{"n_layer": 8, "n_head": 10, "parallel_block": false, "weight_decay": 0.14, "lr_head": 0.0109, "schedule": "wsd"}
Each number is 128 + 24 x the weight over the matrix's rms, rounded and kept within 0 to 255. Layers, rows and columns count from 0. Numbers have three digits each.

# layer 4 MLP gate, 1728x640, rms 0.0507, rows 88-260, columns 240-319
117157138129155100124158109116127160118156150086104163112142150117104138136104127135103091101126104178110156122136114104177129069112071151104123135046116135155126139149099141130101125133137092142147097171124119130142158106144120120134132105
156137105128081102109123058108133142136123120071115109133120106111129069148140168095159118118104129125120175163128135108119149133116132118132098119085123167121188154113131123126151108154147166186124153136086124171124155155144171149192100132
161101163132138126123152102118145118086102111139121124142121088102105138153099089125153168121110097158097109175133104069145080138138149089111127122175103165133161130126163102120136131102119078189127097144104126134128124127090125122161135141
125102173122113173139150126106150106127110087130149154161160136135119094134107131138135081148145140127131139130130108134133134093145189120133146139116170150129126122135136157146133151125142155140134086119128109129102106123147140171138175172
170128104139078145105124109093146113137125135100143132106097161148117147135125143149171122098090109134134115177177055097103116136121139104160151069130143098152142122121163104119113133169134123097151129133143142163126175161167117140093121107
160120086113109145129140104118144095096097156173134130136130120159146126089123073137172129113122100126155100189136125083106160131113124126157051143159162132126127167123128086114113128159090119134113114119083127148147113181118137091152086170
093140112118086113106136142112124185142149148112105104112139125105165146183133166101123100126098126081116098099122104147125075163123093120122120152107158150131140128134137149140118173114156107114144186130109118136139144134141140132128143143
121133136116158134138108146148131182196105117147102149119077109099122142140122156131107152139112097094178101122123146093108156097115066135106099130182151111123105114128141121121163154097132167130127122126120141175126117142150127092120112148
129122137154057098135134109123143130135118138110138092113149094104159112120109080117147140129116110111150111099180111188132149112121136095154113099120102171126120125175167170148155130100100164184185127126120110110120120129114123166067143107
188156109124066126115149120103120126165102115107141105136123123156124098164128081145129130135148146109154170117134107102071161113131101136115115123122119150104135119093140173154125189088151148164160165115141168131120100177141166142144130141
133135127133134144151140127123157121121125131166066186168142135126137146118127140119118140146162112111108117151119143108125149108048145120126103137137098094151132126151109150147134126133118092112120113143131145149098132180121116135146111123
106127122114126124069107103109119165168160159130111135160136185102162134128104162138115113140121149122146133119183113115136150130125117148128117116107142107079136139099119099102139080112129137143137111112125147119139129157108131145155136155
132107138124111164177107144141153120114122095143145102094123147112122149100093129141105124136138118096158118108152154110121102111103159136126131120151129138077101122138135138100127120141131141117117103109127137108120133125111111099140161179
159139190176166104090166100128125141153167080125164119124129104110147124111118082144125097115120099185151107122101101128138090122105132150142124148082148137088122092120146139127118149079182132121111115129105156092145160143158125154122153099
122169090136134127140158108132166102151113145114104120134078152133118087149163112122148162108121081125093120140102088123184146103145163119118103146162100145103131121114136120153095103117113130180104141113099126136174182146162127119117161109
127129129134185150117127152129130104133096129108119115065138121114156067134080137132124097118120156111144115133166115141092122136115163147133111094159111132122141127154106158153074154125071115109166138163128112100139137146132165101123155128
153111091156137129137129109147142103134117134119141150136160141128092127120087114104112117131115134132176107126179084129132137119167137143102129109127145114065112114145169117186110113139121140180126099114164109134100150189132127163106146117
121108104158152061078145158096111152123169135097178124167149160121140104090102158084136163078128076143103122156147165143143142105127094126121084105128105132150125117123137119120126169183123137133144106146139144120114153096145146125187164112
117162118162148134120165142099115151159151108127130139127152174094119116159114145144102141093119134111045109105120109109132135132130138138153134112117088123071200097101129107127070155134127145144140149099132084116074125144111109123133084096
113149131147130129134139140127091135143102103100103130111110173135077129083115136064133190141108135133156124149145092156148120114138137155129139153118192139133128121152156060112104114123134147179121105125121117123145100136122124158162122117
132139143149120126130147138168169108120107110150086142125121159086152144083140110135138179160146130116141134093133135161116101110098155107145110135140089102097086110155119115156128163121139082156136151145122128120140180125151150126119118104
140131103123144089178126108133140123114146090111169161140138164099179077164101185130119146113155113130145136106153105138132120146110130141117102127088126121136154165128155123110139164143120108127092118180101143199164175132127139124161105141
120108075165120123097113099138133087100113109148155093163106102173151136123099129135147152116139123149113126131154144156133126124120130140115108117124130118119112149147141076165104111094154134150135127158099155131108153133093132136134132111
124140118149116083111148134110148142140136120085129137116096169111109169138113161130105123137122139114140065122155144112100129119137121188115097093120126124112087154149127142127162112145107185145145148143104140144145103136124147097145137194
164108148096134134122157154117138134109082098150114113147092143137098129148100109135128133165112135135138106164103153164181101138066153156123122114128136139112096117139111135129123133109144122130153112152073131114108130124157083158133154117
109125167115111107090107092124152153126139166152103095134157145105108131144099114099122123080115125125158133168185130096082102171125139136098099160149138103121132148128120071167101105107168113142130134148126115137130160132145135144130169134
111142147143083157114110097137183128118144132092139167130161116086112133182091174137154152147105133145156155140111163149090107121143137129113098127111082168145188181109144081152140083168133081120118108129127142105137093138122169153090093136
103116111170130158066139097134077113100156136137117086132175145111129111129119124111108082146167126158139144092135134124101119139113126108115105123118137101123130107125113118110134149145117107146132150118123104100110149126154177106138161152
146167126183164090136137102126125111154105151114114146106117162137164121166093133141187111134122127118120084172129141151093115165136125125173122115063118160127131177115171122122121161153154136125107130104143109153096182141124178136100132122
116149117172120130156161130125106121078142131097158150160125127155148111115136128120143136137146139153133168129132169146168113165117137138117110082141128105129134117139130132132159147143133125114117126114104159084139135143086134095153087084
153137173133130133122137108065115109106122107172107140131126117152142129128117128136144159166139174156111111140174109103154126126081129137129123087089189115137117105151115126137060152137145116116105135113096168134144120110130114141140112085
149087129168141136138100096163142135151140158117145106144128136116131140172158136072161138131146144110132114144133153117109090076076106147121117124140074091121120142125096120129160131120173144128154143121180138107145104134134160087152164167
097130119141101118139063109124145141149176136173127114122132109140113150153128119136119126139137133142159141145119103169120125143116128143131122110139164032135139124106159149160106119143183151124111111088132111162083102116166113116091133132
173100156117124077106111077112110142136149099155119095115151141163120151153107130116128133103093152098086108160151124118104112098099151094127094108113108137161157127118115093101152089124119174159107162159138092150117123108131097145176128149
149153134108150094123138140124111112100104141126169179127181134063152100139093155147164159163148103109164096162111169128145165111115169092162116120135136140148111151141106171122070135111119191095107132111123095108096141157142100137148064158
143111137157150129095150122146161151139143129107149121122126195138140164154096125127069114156165105144116120112117170114107113133101117122138099132107134150084147174134145107143095115094166130138107121123151131134131135116076137102145189173
152157117102103125174120115138114123111144120135120083122118139143149140142120118090121112082054171116111098137128115124153129122129174117122079142168073115106133185117144182171114077109125128166117099143121113157138126129113084150153122139
192114124117136140099150125146112122138090131107093109122103120124115122133155091142118111177143163176087117131142151120102091086174150166133105133131152116144161095141130099152113132078129124155145148155117116120151118129138114124106142129
127128137122159156118077144162110137156126107103129091114132133167112136131178118133148128141129111175132126120128123144119118121100133113133116141173148109173139138138143130134135119156106113117136174121156129071107117156079126128144120094
116153144134139086131134139094140058153090101098157134161101129136103151176142132118163120140116163189099157145148138110167158142121121112146087130165144115142128149154133130176122140149097107089143173127083122159124139174135143141146121110
142112085121131144148135112135092140165101123122119129079162139109171086184139141112149151112096103115123146127107125145136127148149129099110120096098138150114157163153136121134119113103115133115139108113145114167112173174140129158149117101
114149130165132152121150121129103177124123142115120126103136112108151114128143120153114133101108180140094113075153144131110129111111106085122096151122132136124133151103155105148125113116163138159088124132094145134155084131178167122113108140
164119085127163131128133139135116114120123094122186093112112121135149122143096131134095160115138147160139121130165107090155114134119122136119131085111105121100109099148144101132121140128174112135126137156159091127148156148121134129134191173
146104101152151144133131140114092097112130170134143143141133128141122098177146128124132165126132109128112119140143113169114187133103153148129122142153133109087124134132147126134102116120139140136107123106136129143146112124145176131115123159
098143132152098118143160135095114077143131128106143155130133132092141090139100145107113125117177115099141104168139122140115105124125142136147138159101122121149151141171123136124108139090113135115163163109131133156125138148134104146129148118
135141094097101087108103125108092130094138103139124126163123158132141097152135106132135065093130147166148118169149092111108095131110129114142105134117124139126191134142129109154144132148097135145106109101127124127164134165160171130118147101
128146123172154143111126148108134113100133162122097072130096123090137150169091107160091135137178126125141148118144138109146108113150157114110137138135114096095083138147133152123079150156143162119124158101164144123105146127151114089134143128
131123142153112118135106109130099115125127138122149087153120069112133125137111105126114117134149094112101115111138140055124085111157146106137119118131119115132149166133124119176113169103105150134099159162140163174167117164109170148112109113
157151162124124131125136150077108140115127130077134128133128164132120107147112103109128137157127142115140148139133106101122131111122108111097133113135114110136104148090104091115146140158152137123125153164143089094143132126150113120142158104
096136123137157124149158094148096072107073147111124094132123194107158140169137128144141105101108086125152113159145158108121110090138125116088084120121138106133109119152111113143154149113166135125126094140095102140132113132162143116099062151
128155174121080124157142118139115098138134110116145155100144110157082072137129108142157135135117125136087118162119089109102172111132114110114126110140124084127143143077115158160128139156130153121111088135110080117127118153103120176157100150
106128128155127122137142139152136158145132142136116125148121163138107085152149176135125064124149131143147174124145099142088142156123135139159164132108171173145131124168132157128137168127131105124152155107144139103097189124093118124167147164
110124144137151161158088099139127113093174139094150139121095145128137106159163183152142136143089138109151126110150135146136121147131101133122084143082128104159122143111108106104140137117159062118095092148097127157145071144189143106123146124
130138145112132109117140136150109104113156162151124133129104120155134116099115126141122125137112126164143064189108158186178104109113118115120073113130126146107113139123138140126143146115162110140167110123112105136110104138116135128162116139
112126121115135152144144102105162096125119152093142140151137111114123116133119138152119161131145120144149140122135100136147155101125162117142156132125104079088163119105161138135147111110129132092105118130136082159163121149127118135117114106
140153148117099152138141110155130141117099129137147159167133096097154095110141120123124165131190153102089122139114123114138148106109160155120116134162096133172122178154086111178154151121086154155119120126112170104140112163113181131124124150
133125137146123100122114155157175090160100109107147139173176105179147112086157126131152095129170132162149118172132116157151159111178152141120129136096152121139076109142117089112127131103158143141136134132085111126136075099125157104141114166
134143135131123162131154121132093137123112120133132134138115119160124136145128146147172165157150111143134166104154130150129148139132134149116150089150150126123106095143120134141121150146122112109136104117167122128122139136106061089147130133
151118130154109108157124111165164104130078119116155161142137120127115141087169097109129125125149154127138119197175123127162142140176175108135124094135125145132152084140167134111101128136093149142149099162144127124123140145140151139090146143
172166133140112151137138112129100126120082115056108151102132125175123112135143080097116112107099119134079143153091131110083157122126112134149094119112106150117101133157164145167136140107088119117099125155132097129111131154134180132104102143
150133137129126131134108102128159098117089150122142115169155143116128079162122145122157118108131136097078134128130099148080153116114123122112092108103128148095174153131138092145145105112108159127130127116165115158118127128153154159138106170
124099111131116124146098152143087148129099124076111113131158140103114125110143152144125168126147134151115139097151146122128116124122057139175138108101128086122132131138137133165143113109133141130146141132129088117140133120115183121108152099
115098096190149124126079120130118129126120107087127113162125130145156133143110154141132158125127149147140096130148103136124146134135125119076099162108151134126174094160188117128145098144158159149179156142103109093147090143154116157110111123
142110113125146132108139114119179104112115135112150110104059132111152129133118136120103143122147136128145137123156135098143138137159124115194132117091159131102084121124121132122101162120150152131140103101116161118111150102071164141168128128
152150123143105110137120086134150174153092094105119128155152111106138115147059169137098101120115124150111137135167141096108101129097110135135127117169127152143150123199129120151146155101128111135137167176125107120160186087166147139114108099
125140136136098127107146135121141105112125072105130128153128082158109119151140126121126087143127136131109125127137080170131117135087141133153147127117115144124126126136140165123135146102152128157096149135142052130104143098138128122086142102
115174102140168064105164110098115154162106114115110110120113108162117156174147149122150133128098115089087087130128102136122147140153132097118114138115112106129120129163125125147163123101124084129141132153141124146155150132142139139124154108
126090128110136090094108092097153132108140090115077113098152111068087134109120125063143078128154053134165129141160133071097143101132088127150123134110102108124148120144127131144084152099103109166153122108122093143154152062123116151098127091
163127008137150146106159138126085150108104115112136118115124075135151143153107127136139141126138148169096130130162147101141152112182186114144130144143121113129146124111203133151142134133086106170108139175158139153162119131115128128125137108
102093138143120111130143111125120161152118114138116084136106148137127115093142139072081088134165089098127139105161099137171154115158120122089117107106090124072168148147096118118140114150084101120184134110152147120129130141145145143130152134
147174086169085133144188123157141136147152138095147154105081161130146144136165118170132142141132148115085151140134084164160085144156140105135115137123171083173119136122141154181113155152175145138128147114069137129132121104102144170151102112
165168148105113142138132164156120151153125081119120148144167140128206113111119107205113149133149116134163114119110126096160122080127177159106120142155121138171136157130164147116110147125127153154103124156141188091106123130217173156108125137
152123138129148119088115089122145100092118100128133124094122132112169154160156071117086125142152126114180102057118130121071169128125135110105099170117135095158105114100132119106127132117149131118125167158138143129091128163140150172136114127
129089088142082104132121150122104107112094121091112180151114146126168147144151143091161095101117121143121121143128090094131158160133143131076131142160152146124136105103135151173104138162154115116166118140118092148129109117092105115148102143
131115127197122138090140130125148170137103150117118188122134137138140159181096144102111099148150126150104105130135133123081128149102147147093098164124141125139134174132113138146116119137144105169173143085143123076147134150112164109147099173
126129129166124121127132147069130100129174113126158139134104129194146145154156114157153113138155130117143120132124128146071110085117126109135082120132088119169158145092130108093164129137130108100118153144101104128098125171142150111116115155
146109091138142082066160138168111130139119123098149119101167174133146145101142104106132133120115116130159143127129112145117126124145097139155126132185089104134138138140153091105109124119137123126135125108146160138126114083145101111172115116
123116138115096140117127088115132153153117101125119132068135098146140141120159101111142118136151102130125122112133124152068121154097131097115115096094125115090120102107149117122132118156124088102183145133121092163134142116114122134135166149
144097114199130121127129134145120140120120114152170112125090125115102093108117121133123129166149118090139110160125157131169143128166127118127139126149126120089113103133171127123136136126142077171186115110100152090104121136128118160165127147
107174197119134158147119113130102079102137114124114146080174141199111111123090091142128139140162146113166140090112115174082155060118127087148122146120098130127108089134120131120147153146145093129120111114180149126113167139139193178107105113
123133129149120140087167106142148122152133119146146112119117140152161114126157161091157130132125106119118092094126150163100104086145132112150130126111127125143126153142179145083116114091141149155091094159147147116124153140076144150128134131
129095133132082090120140126131150115137113119102104124112102114116127094129151108135136152129107118129111128149153102099141128095149176138142128173118120147124114151189149149166120139122123153171095124126148157113152140106077088116143145125
126125131110140152146160067157126141179126152146105116119160180147141136090159075153146127121146112113077079104117136114176126101102122133130147108135120135159117129099114112126063131128199133112132116121141112140120112107129141146160171121
133122105138139137132090130142098078122116146159115162127155148104166119103144103104143148117131081120163122175131115118092156133078094111160099127111137157094151133141168161108153126159153119122136150101102108120075118149139177137125152124
132161106120098136147100099113153124111138099135121150150155124138150110152149154131115141105097132159080092116157111160109103087116108114155087105119127159111131133120125101151150130134119137115126147137117098110133081174103200142154164103
110170101178104118098169142132091135104136124130160129151140120126155094157128113137152098145123127148117144105160105132174139099104088084128131120124133108160124139140138132147105184122123174169110140131060139117126118141143160155115118101
119109114114112076111152119125120097103140162154121115172136178158163156129106093104108123060123105121116117160158149110110137061126115102161105139135106146102186136155153129082100148159145140160077071131154164155129108124168129126123118164
137118132145136139122143084114125092142167150176140125122147142105106140138156128125139095142141152124149086106150109133129118143098137064070112154103105100139088119097131149143117136123126126139189148114133092187116140149156138164129119145
150185132149115153121112138129154138177141122130111145168135124160133124159129141120113163117128122156103163126148120102129124139090113110111119078117086161127079122179157117148165136129095136088125092177122104169143116130151131150156139074
143150091112136106165204094147121129112146095112176173135141155126138103123134110141118102168160131135142104147097098164177108134166147140166156139120101100118086105127112092145106126133092108117184127125120115110151126146156105138130103091
144137156146129134133138095098086135144107140152104124116139148156177131151128115084073100110095112136116110144159125123147153135142115141099107170153140110156158139132161142159083109095164102161149118118130079136128174130110119165115174117
145103074155106082112149131111134133122113115115092182082155147159175139152166135137145118148088154143121165126127142162140127140152149105137136114132091144107151145148140108145098145133123133144126153143117147137144135085162133146137143150
120120132139125155114130113175122104115168141147144115105151101097149084134130154122113112157100144103102156097107137131126123175105194132155105133109108175127129102143132129101116124147132114128134109116138113110147119149152171149138084149
136121106134123157100158052120078098124151166161122132143154141080171107154119137098113101117118133139121175097134179113096121118136108106174121094117113146090148147147112083149139141151120132137113142176174154158154129138144159164095120103
115121187124117102147090123116163110145173125122117134148124130150109087113102160121141150137121131144111124117126132146095131124084167153149139123108114114106131130135135126107112176129159140141131134135124133155113170122180133125115054195
169142171151147110110144164113129089100143134128102128114110189128128074167104096105113128109103129104171129124139137131113132143117182140103105108061072143156125133159091097124097116138109148178189140131116098125116127135138145141136139123
159096090141187141146134133145132121116150139105125142146127047144089110097111143112128149157130055148128143156140134130107159096113105128113134135126112139108142134140146094145111153089093084137126126159166137167164148153109102153113148143
106105112125120127109115106122119124111130116153102130141153120089134148088134120129111129139111128151185141130173113102134115140113213142119136132151153113160098178131097136120101150170145115157099137123095142118147138114101095122143128110
149110127163130136124169149060152112152139132111159148158110145163161158150099103098103131074121100137145144123165125138132137114144134115129127129124135090156123152129137110164088101159133111124138140152096113134130147125124137127140185112
173153104115124115108125149086125166185106147116163106084107080137144101125113122102133121118159111144169130159140121074090164139149160119107130092123135138108118159143177121185131132086181149119111131126112132161075142142133121120150131126
096117118143120083169135136142152082160153121086180111078126107128171131185124128148117120125157158115064119125118097174120136151117165110133106116117107131110107135157103113093091139130176111106108155142141096086114155088188130135125126145
143146080144144151094133138113127094134157172134092143158117135141125085153176117158153199176149117139136120120133107131146085126112102172137113119133103097128089121156119147126128152118138135152116156140104166145109144139108139104146157135
145114092131163129170128106167134118150136156112078096145082152118107135130147156128136142123125085156107141112118114131170137113132123151124159127135144109111136128099125158167138131108146164140140149137137089102121130132133128148135168152
167182115125083091086144107141156132138141151085133117164132145114185123133153158147132119148118091133108078125132150108149108138133169143140121134132130119125144136139165156140131145089114132142153137141099094153143170157170135126113133109
100109116143134110115084143176080125128128137141127139133146136156151093106130151118127137084106155149134127103182109119140127143139115130132088089130091123140123099133162103088079145153150090112141132173134092120122118137087139134175127108
107111130107123115114075136131156107145122101145129127098112099117141101205132149106173149091136096113143150111111091127099157106139112102166139094165069146115155074124143092092075093136138107119121156096150056127130137168145128092159155084
144114143164088116149097125119151138097129119075073108130154104116140104169144116142136110153134159134122147129172079150158143080090167166091146116115078115077136099132135135127065150163108126142130145160133132132093144118112124120133150135
131118104137094121127059131189155151109128151114088139168126107125123143125144111121153104089148127136126133151131169137139145111125144113148116135110148128152153124090152140143132134144161123151166095109140118117106186145139130179119133105
108104121120137143131158103117143099142129117130144162149078106094152129125111148117155149113100112127143117111116142107105120120109086113116105151128143160145096159146132063138109146119170088113123120153135158158099112178137158102120121127
144114069197103122148132161175168109131110087112153103123152139119137164120122130102148114126126124089118113155115193112097104125110096133121160086132116121111144147112148157173096123145119167112131144136148118098098141113119114154124141136
145122102107105120099143096171098156151102094120064151161180136143116135151128158145138097155177133133149105165108131169103139097141166154099111164139138109114153099103139136090110121084121126158139107185110119177130107155133164158161168137
161115129115090119122164058109147149116117129069099146120139140127112140180153101085137119101155112138111137134086150129122095143146152131161097124132095161136117159127180155138122185144118122142131085137062096133151121066168151075138139135
085116109118168114139164147125097136140117082123094126130182094125094128084101100118106155113144134157105105144163073111124140129110129128099133113133121119055104132110172119153094125143152130119133122127170139107122109108153128181135181104
121081146138143138100155130101112108148120089169116088113120097101110114085184111128130110094153120130133104116129126095148176116135132104150102093144135132141151137145144137119128155111157154120118134122142088140089132142135116090127101089
131095121127103102085119106140144105116155126125107119117142172088152169176112115161089146124091154142154127144146134092136148139111137110120081116123139150151123119174129083142147133136138157143136133135090151101148176098147126131127118129
124103149150082124165133100114076096174135117111101098138105164113129135140134166138130168130076147127129098115114066160116132124125145140094110152161119130131131116152144108160128081114158161170131083143129105107156110115128131139142196095
163156117128160154154127126135105135076129137103165118137096106115148088087073105168139189147087126138123125146118144156123149133118116132123121120111126144114139167091152124135129110123118149129162118111126081134092141143108154147167178171
112117124117144162180132141159089154133115146128096139198137099150139108123119100147144139134130177171133126161123126146097136120135108080148112105182098121158144165123114192129156086156078115135112144115150113121095099100126146127105119137
110148123146138127080138127139139137152130161112129147184094184143142126166138146106137117119132112155094150142165094107118172166184078136142101141103119134124173145137135124140152099109128099095083130127133178155111126115128128150155130107
134135160135123090112172106129161127142125129129128100198137159122133130114151086120107079137078154162139118142125110129100092161137127141103138160131144121172138123111167117140162135100126133178135102139113125157142129125152161136136121124
145154082143144153176140144144218126116157122048144137113155141121121150095157151152152087132150142105150116129086108131101120134137140165149121118088145136093139127126131059110134114131165130114159155165158143131165087153118149124123144155
120141158142105123137164143105095127157151112099124157133138118111101085089119139135107115098079129128123137113115086123105156121124148165152143139150147128166106156120118145148137153143112155166171148086119107095097089157168173125097141184
134149140140138160172151123159147149119208089122096113150139159139141109102154102134138180126136094176112113104134080108159133134127128080152153141159134128082108159098139138104164102098114164147146133132121102158145107151134113133077129092
157146085118145110133189112162115090128133114135107118106149144135089143141194108130118132152124166075120082140106129117110134150155144134118131129138114108126099142110131155131061123084111132167146089149108097134168101109116133108125099104
137122146156123159117117167165156151143120159139132173121136152138159117145110114083086167145137144151134112113164140138119122167102121146101082083111174120138111124114131073130088080148181074136127121119153137097110099118149152109159131153
087114115120146147128106140137150140143118103091100127136122116162132141088173137114145151138100172154124130154130126184110121136173145142119095145139141126127117123124149129124139125105098135122176160151102143148130098161123146091166160142
106108089163102150086101124135114081107108148122152114182097153140106117157124140125156105116074131137134079096145123128149144141118135117144135116123106093128154105152171165140121131099117150146138164131174111164147127107120073139159138118
132141160176107123110193130122141125134175123140117100159181098177120141147136120161138162117142161140133112118150100167131118129151177123127170096109099112050099127140109120128114112121109161123135166149117125132146154142119115104149147108
127150107144135098130131101104142117108138118131157122133100119136141143106117133150141145141101087128130108135183111099150135145097050118094085121128117135113147113122095092182114126073160119153118135130091122133088154158150132155150157078
126127098144136130135119125133148137078181127095144171179134105122124140128123157117122142102142148079085120087088121143128103181130157116143129105123105113139117152063140096118114128141150119134170175120133124121105142163110180128114102145
138162142122138124103086117151129163132149104137128103155134152129146146142127091117100129125101110127090131105110127121110110113139106157145126138123128118117096113107109110115124171116121125114167097147138092151124115132175130124168173092
132128137148137124128075131110121142144139118143098125130145130115087086082140111124147148126135106122149105116151113119142151124141148164094121086101137060068152138133135090170110093141155167105154174103121093167164122140108125144175119128
115130092123144109140166134151118138114127129152161085121155180126094102131110106089127103107156107143088162113142159124146145163143076157108145151124150118136126161181139157165126113133132130137145145092160107100099133117133125125152167129
118105124143110104127145093098133141106137159115122131160160112115099120144151105122112089103154151113118139110131151131122175137139128121145108132124115122122152135113125156108154150122142095140118126127125110156136136090092124118182129119
113159062137099140138149102135110118104091119124113147186167108131132099123102131058112086113135188106126120105146145160092135090157150099167099128144093110101117136156105140176124128165146154171155161148162112099084111172138136166122155146
142123145134141125153103152117177127138093083128105132142136153098122136138127107113093194128124157143114144100142096159110135155057158161116068102112107131131113129147137143186160143117141148149108079158082151132118137144163128155123135143
157136088144103134104177130148121137133145092108124144107096102148146112160144152120147124135122143154130118149165123142122145084155153135110096151110116112105136162121157132113140182163126140182111159168108180153146134126162178122124134120
116095100117140166160131121157091127148108094096110117107165153124123099105137146170144143188132094149127107102134079155163116103135133136111153095124114100112107139118142145123133100126171106108179101126106072154163132153132145080134124100
117137113142125105128137088111169139105103144105140127140131139065122108143116125090140135155123146115119134137135122091150117095151139112136105156179109145115119144153114095149127165089134105137172100139112131122143143148125100126130171143
109124082149134143133145131111116164138121130138108153102144117145162148136079133136079155102131105131108139159154134112094154145141142094119106124136085119146131159155126138144099118126119119105127081164112135134110139125104099125130110138
114089123123090111147157069140122121100172106125161182139136075144140126091140152128127174108143144149115119153151136140146154157178159180124121109125106110150133111155154103145089111166114155126100147187125111110123180143133135126067150071
124095109161146120152109147156117110155112111114131127116122097123139132104156158133093159111111126134114073123099150115121127141079105156101086127114160128147146129145158174148121138136147137108124126116134112110119107118091126108139115150
128167140191135115102137148127104106098098099150113128149147135110139111147095161115125156115099137127155087147109097133146108121115125161121108075111139127129159119120095162163133141131142136130140118092129107104129129083120131100145120143
128138155095114136102147129109131161180086140123146145141168079147122089122132107124106123115100134107162133110176129123138140149144115121128112124127130125128116129109131122142137113149084119126103092132121145135101130150134128147149089144
155156180201124158103194169101087062174131099111139103146136101158153124169102105131124103151142116103120087120139132100137096103149115088108111137109114111104135151105138103131135130128141155150145131151131116113124144170132152110149115122
162109148166099125065110133133168117112128125157089123128119134082123132157127089130118147143127142131161120043144110140107116110106146125140119150108142080138106139120112141090127132095136149169114154148152125124129129120154148100132115138
161123107099102132134109098131177119142140183084102167091139114147128121131159165146114147135118098151167171112111142127087155132131107127124094117121131095105128106138149143155185087141100103138185172131109121132133115144130173147177120158
124135154121120127176108082121153143122127114119135153105122075128110127158132120108108122154127114154133183128135116159129135147134144145122089116114131116147097106102125127110152146123107112149176101130097075157173131121142107148108085146
138185149133099111120124106113159119147141132097141132125096127179144089143109180099109151138074084123129156122176119133138141154140124168122073129136186098174118144162151145139122156112100140131130110146144156110152104116139139131117137128
146121096132164147134132101127132141102160109099112113119141104105138126102150150128122182076095118134113169119149154121118101156138145153140099144159118137103127146124139113153129148145104084191108138135121113115199102136125121134187129139
143110109179142111182138146098098104138170152142144119094111144114075164140124128131109130106135113120075098099136124085083131133095132131126130113094116072170098122154168173161133149166128133120163189151127143130125176138116126127148101148
096149155124137139145134132069103166163110101078121140153126124135087091123155121141108123148086138111171179108138125132125146111127133121139148153117131094166121091152156133111132185136081145134108127166125098153108150135150147106143120107
137105119165072062156159126123115165108115112122107146127149156128132111138127152126141096136159123127096143130157133120108107128138122139160128121119077141114168141107138111128111118122108103158169152125140123144124159120108157123150112126
107151131135129142121112106133129088168141159141127064098130159133127106107130111151167096130076143133134152106107100148144145104133095139163117149145095147097163148152141138103099101137134117142096123092151154093139067148117171165159160159
099155135129088101103116136106119115138134147168162100108163145096161149154109103110104135098098143149100157134163102129128176119083095135091091111183111047149140146119130175139128105124146175133102135136103135148115173109104144131144118158
168098118165117120086151106174189153175117073129142127126128132130107119132130145112120115131131100117136164112147159158147131141091098105137101130109138114091162130134149123113140162137139103119137150151151137160122166127173162119124137121
160156090140110142077185113161126121107119168138141131150169117130171132119139135143130102106147139155137126135148090116078175104119083125125131150084116134107135107134110114140112119108097114147106117120128150149117127159145166152140114150
120127144135136128150125109175142116171099149140081108111178101104144118150117132155111138160133157141118138127140158138100186121126101133163125179155107158164115130107174155139153163094116117154119162145112101142121152134119180114127109157
129161132132110108149111124133137125104136098090125108139157137129125122118091137167106107124140114085148149145124100156126146128102167140149119136115065127084126144107120121089107067164112080117154204111164099118090137131115131117111134178
104152154135127122113161115148096136169138100103106092118116148142130132137103139088100124112128181125128139154140119152144121153109099136147088159152130145090128128143142098129158110136124165109136125174110089092119084125133111127101129143
120125140145087118124154071118158155096131108114111140159156126126118091151118173176137135171154121128170134107160165130134167148120114164141143119108118140146144114166126136093110152120110153118097119154130123131141172081160108176136151104
109122136108114128100146149131147180126146103167134123131139091118151083135111095137112118117086111119170126160145129121132145127122110109119106127144119182114108137104166171158117142129114119147124115112129131119145106146117152161105087124
137103183069139145138101103146139156096143168088105152113127078094105135110114175133131142131143126145135144104102153168165119098160148148142119164144126125145081134142131175154107106126116150169163120115128111124179128123137100156154150138
127127106123124116140148113120149132071130093179104156140116162114097146114100095143123098131167131144123138103147145123110133142123133131093087107128104103153100139122137114132062127129144128157115158120091096106148110136095095105145104123
148080090117145183128120136115143107107145139160136165153120148164134113159123130149114125139135145144083116123145157145124122149122146111161097116102152098157088122127139099120113152122149137182155095167121066156118131136142152143096125131
134165130121116134145129112112197147146117126123122147127150113131158136151162119122137109137170141105129130139099117124066144135113133123158093097078122121120166160124091163126156147126099095113169113123126103136137110135112130159139143134
193139130102130139123117117160135152134104099118099135112150139141127134124098144105093169131108120121150114116111152124108139114072142112168074126126066115150109140099162118140156076161118157118203093178090140138085171142140110182170146172
099183135138101126166120127129151139164137131076113139126160118129158120129160116174139085121136124158118152147153135124138112142157141152167126121129162149125119169149133142129113116089132065165126165084126108121145146143150154135066128137
132164117131097065128107112178114163115149146085160102093137139108152130137149104073123132155125123096154147150152070108105093118171088108127091071109132130120119148157125128098134141137066124127146153146120111151119110128066127122160129124
193148155117129108096123094086128142142156137113122099151129156119111111091122118170147146157116110162145109104123120134154166141096085131102086121111116119114121109112126141111136097099127135167181097115123129123115117125124132136151108127
112117148146149120156159125089149158139092096080110155118111105052121135078128156104138123117098136123096131091096107113116065083136082142129147180152155146142117111082155141148127115088113118168128153127098094103138144113131111137075125155
117131135145132160143114135124120140136125095098138116089149101113122124174123145105135170113153134148151154155115113155126131112088139125122111124137100087119143151086141121118142156126110121156126136112142141138079140132164140127115103176
162124133124113151157111155124142149103147141108116115111121124152123085128126154129142131089138102108149132111143108146140110114106142139116120075104120123106115136115133112135156164156130112158108112143164095124101120119172121148105148157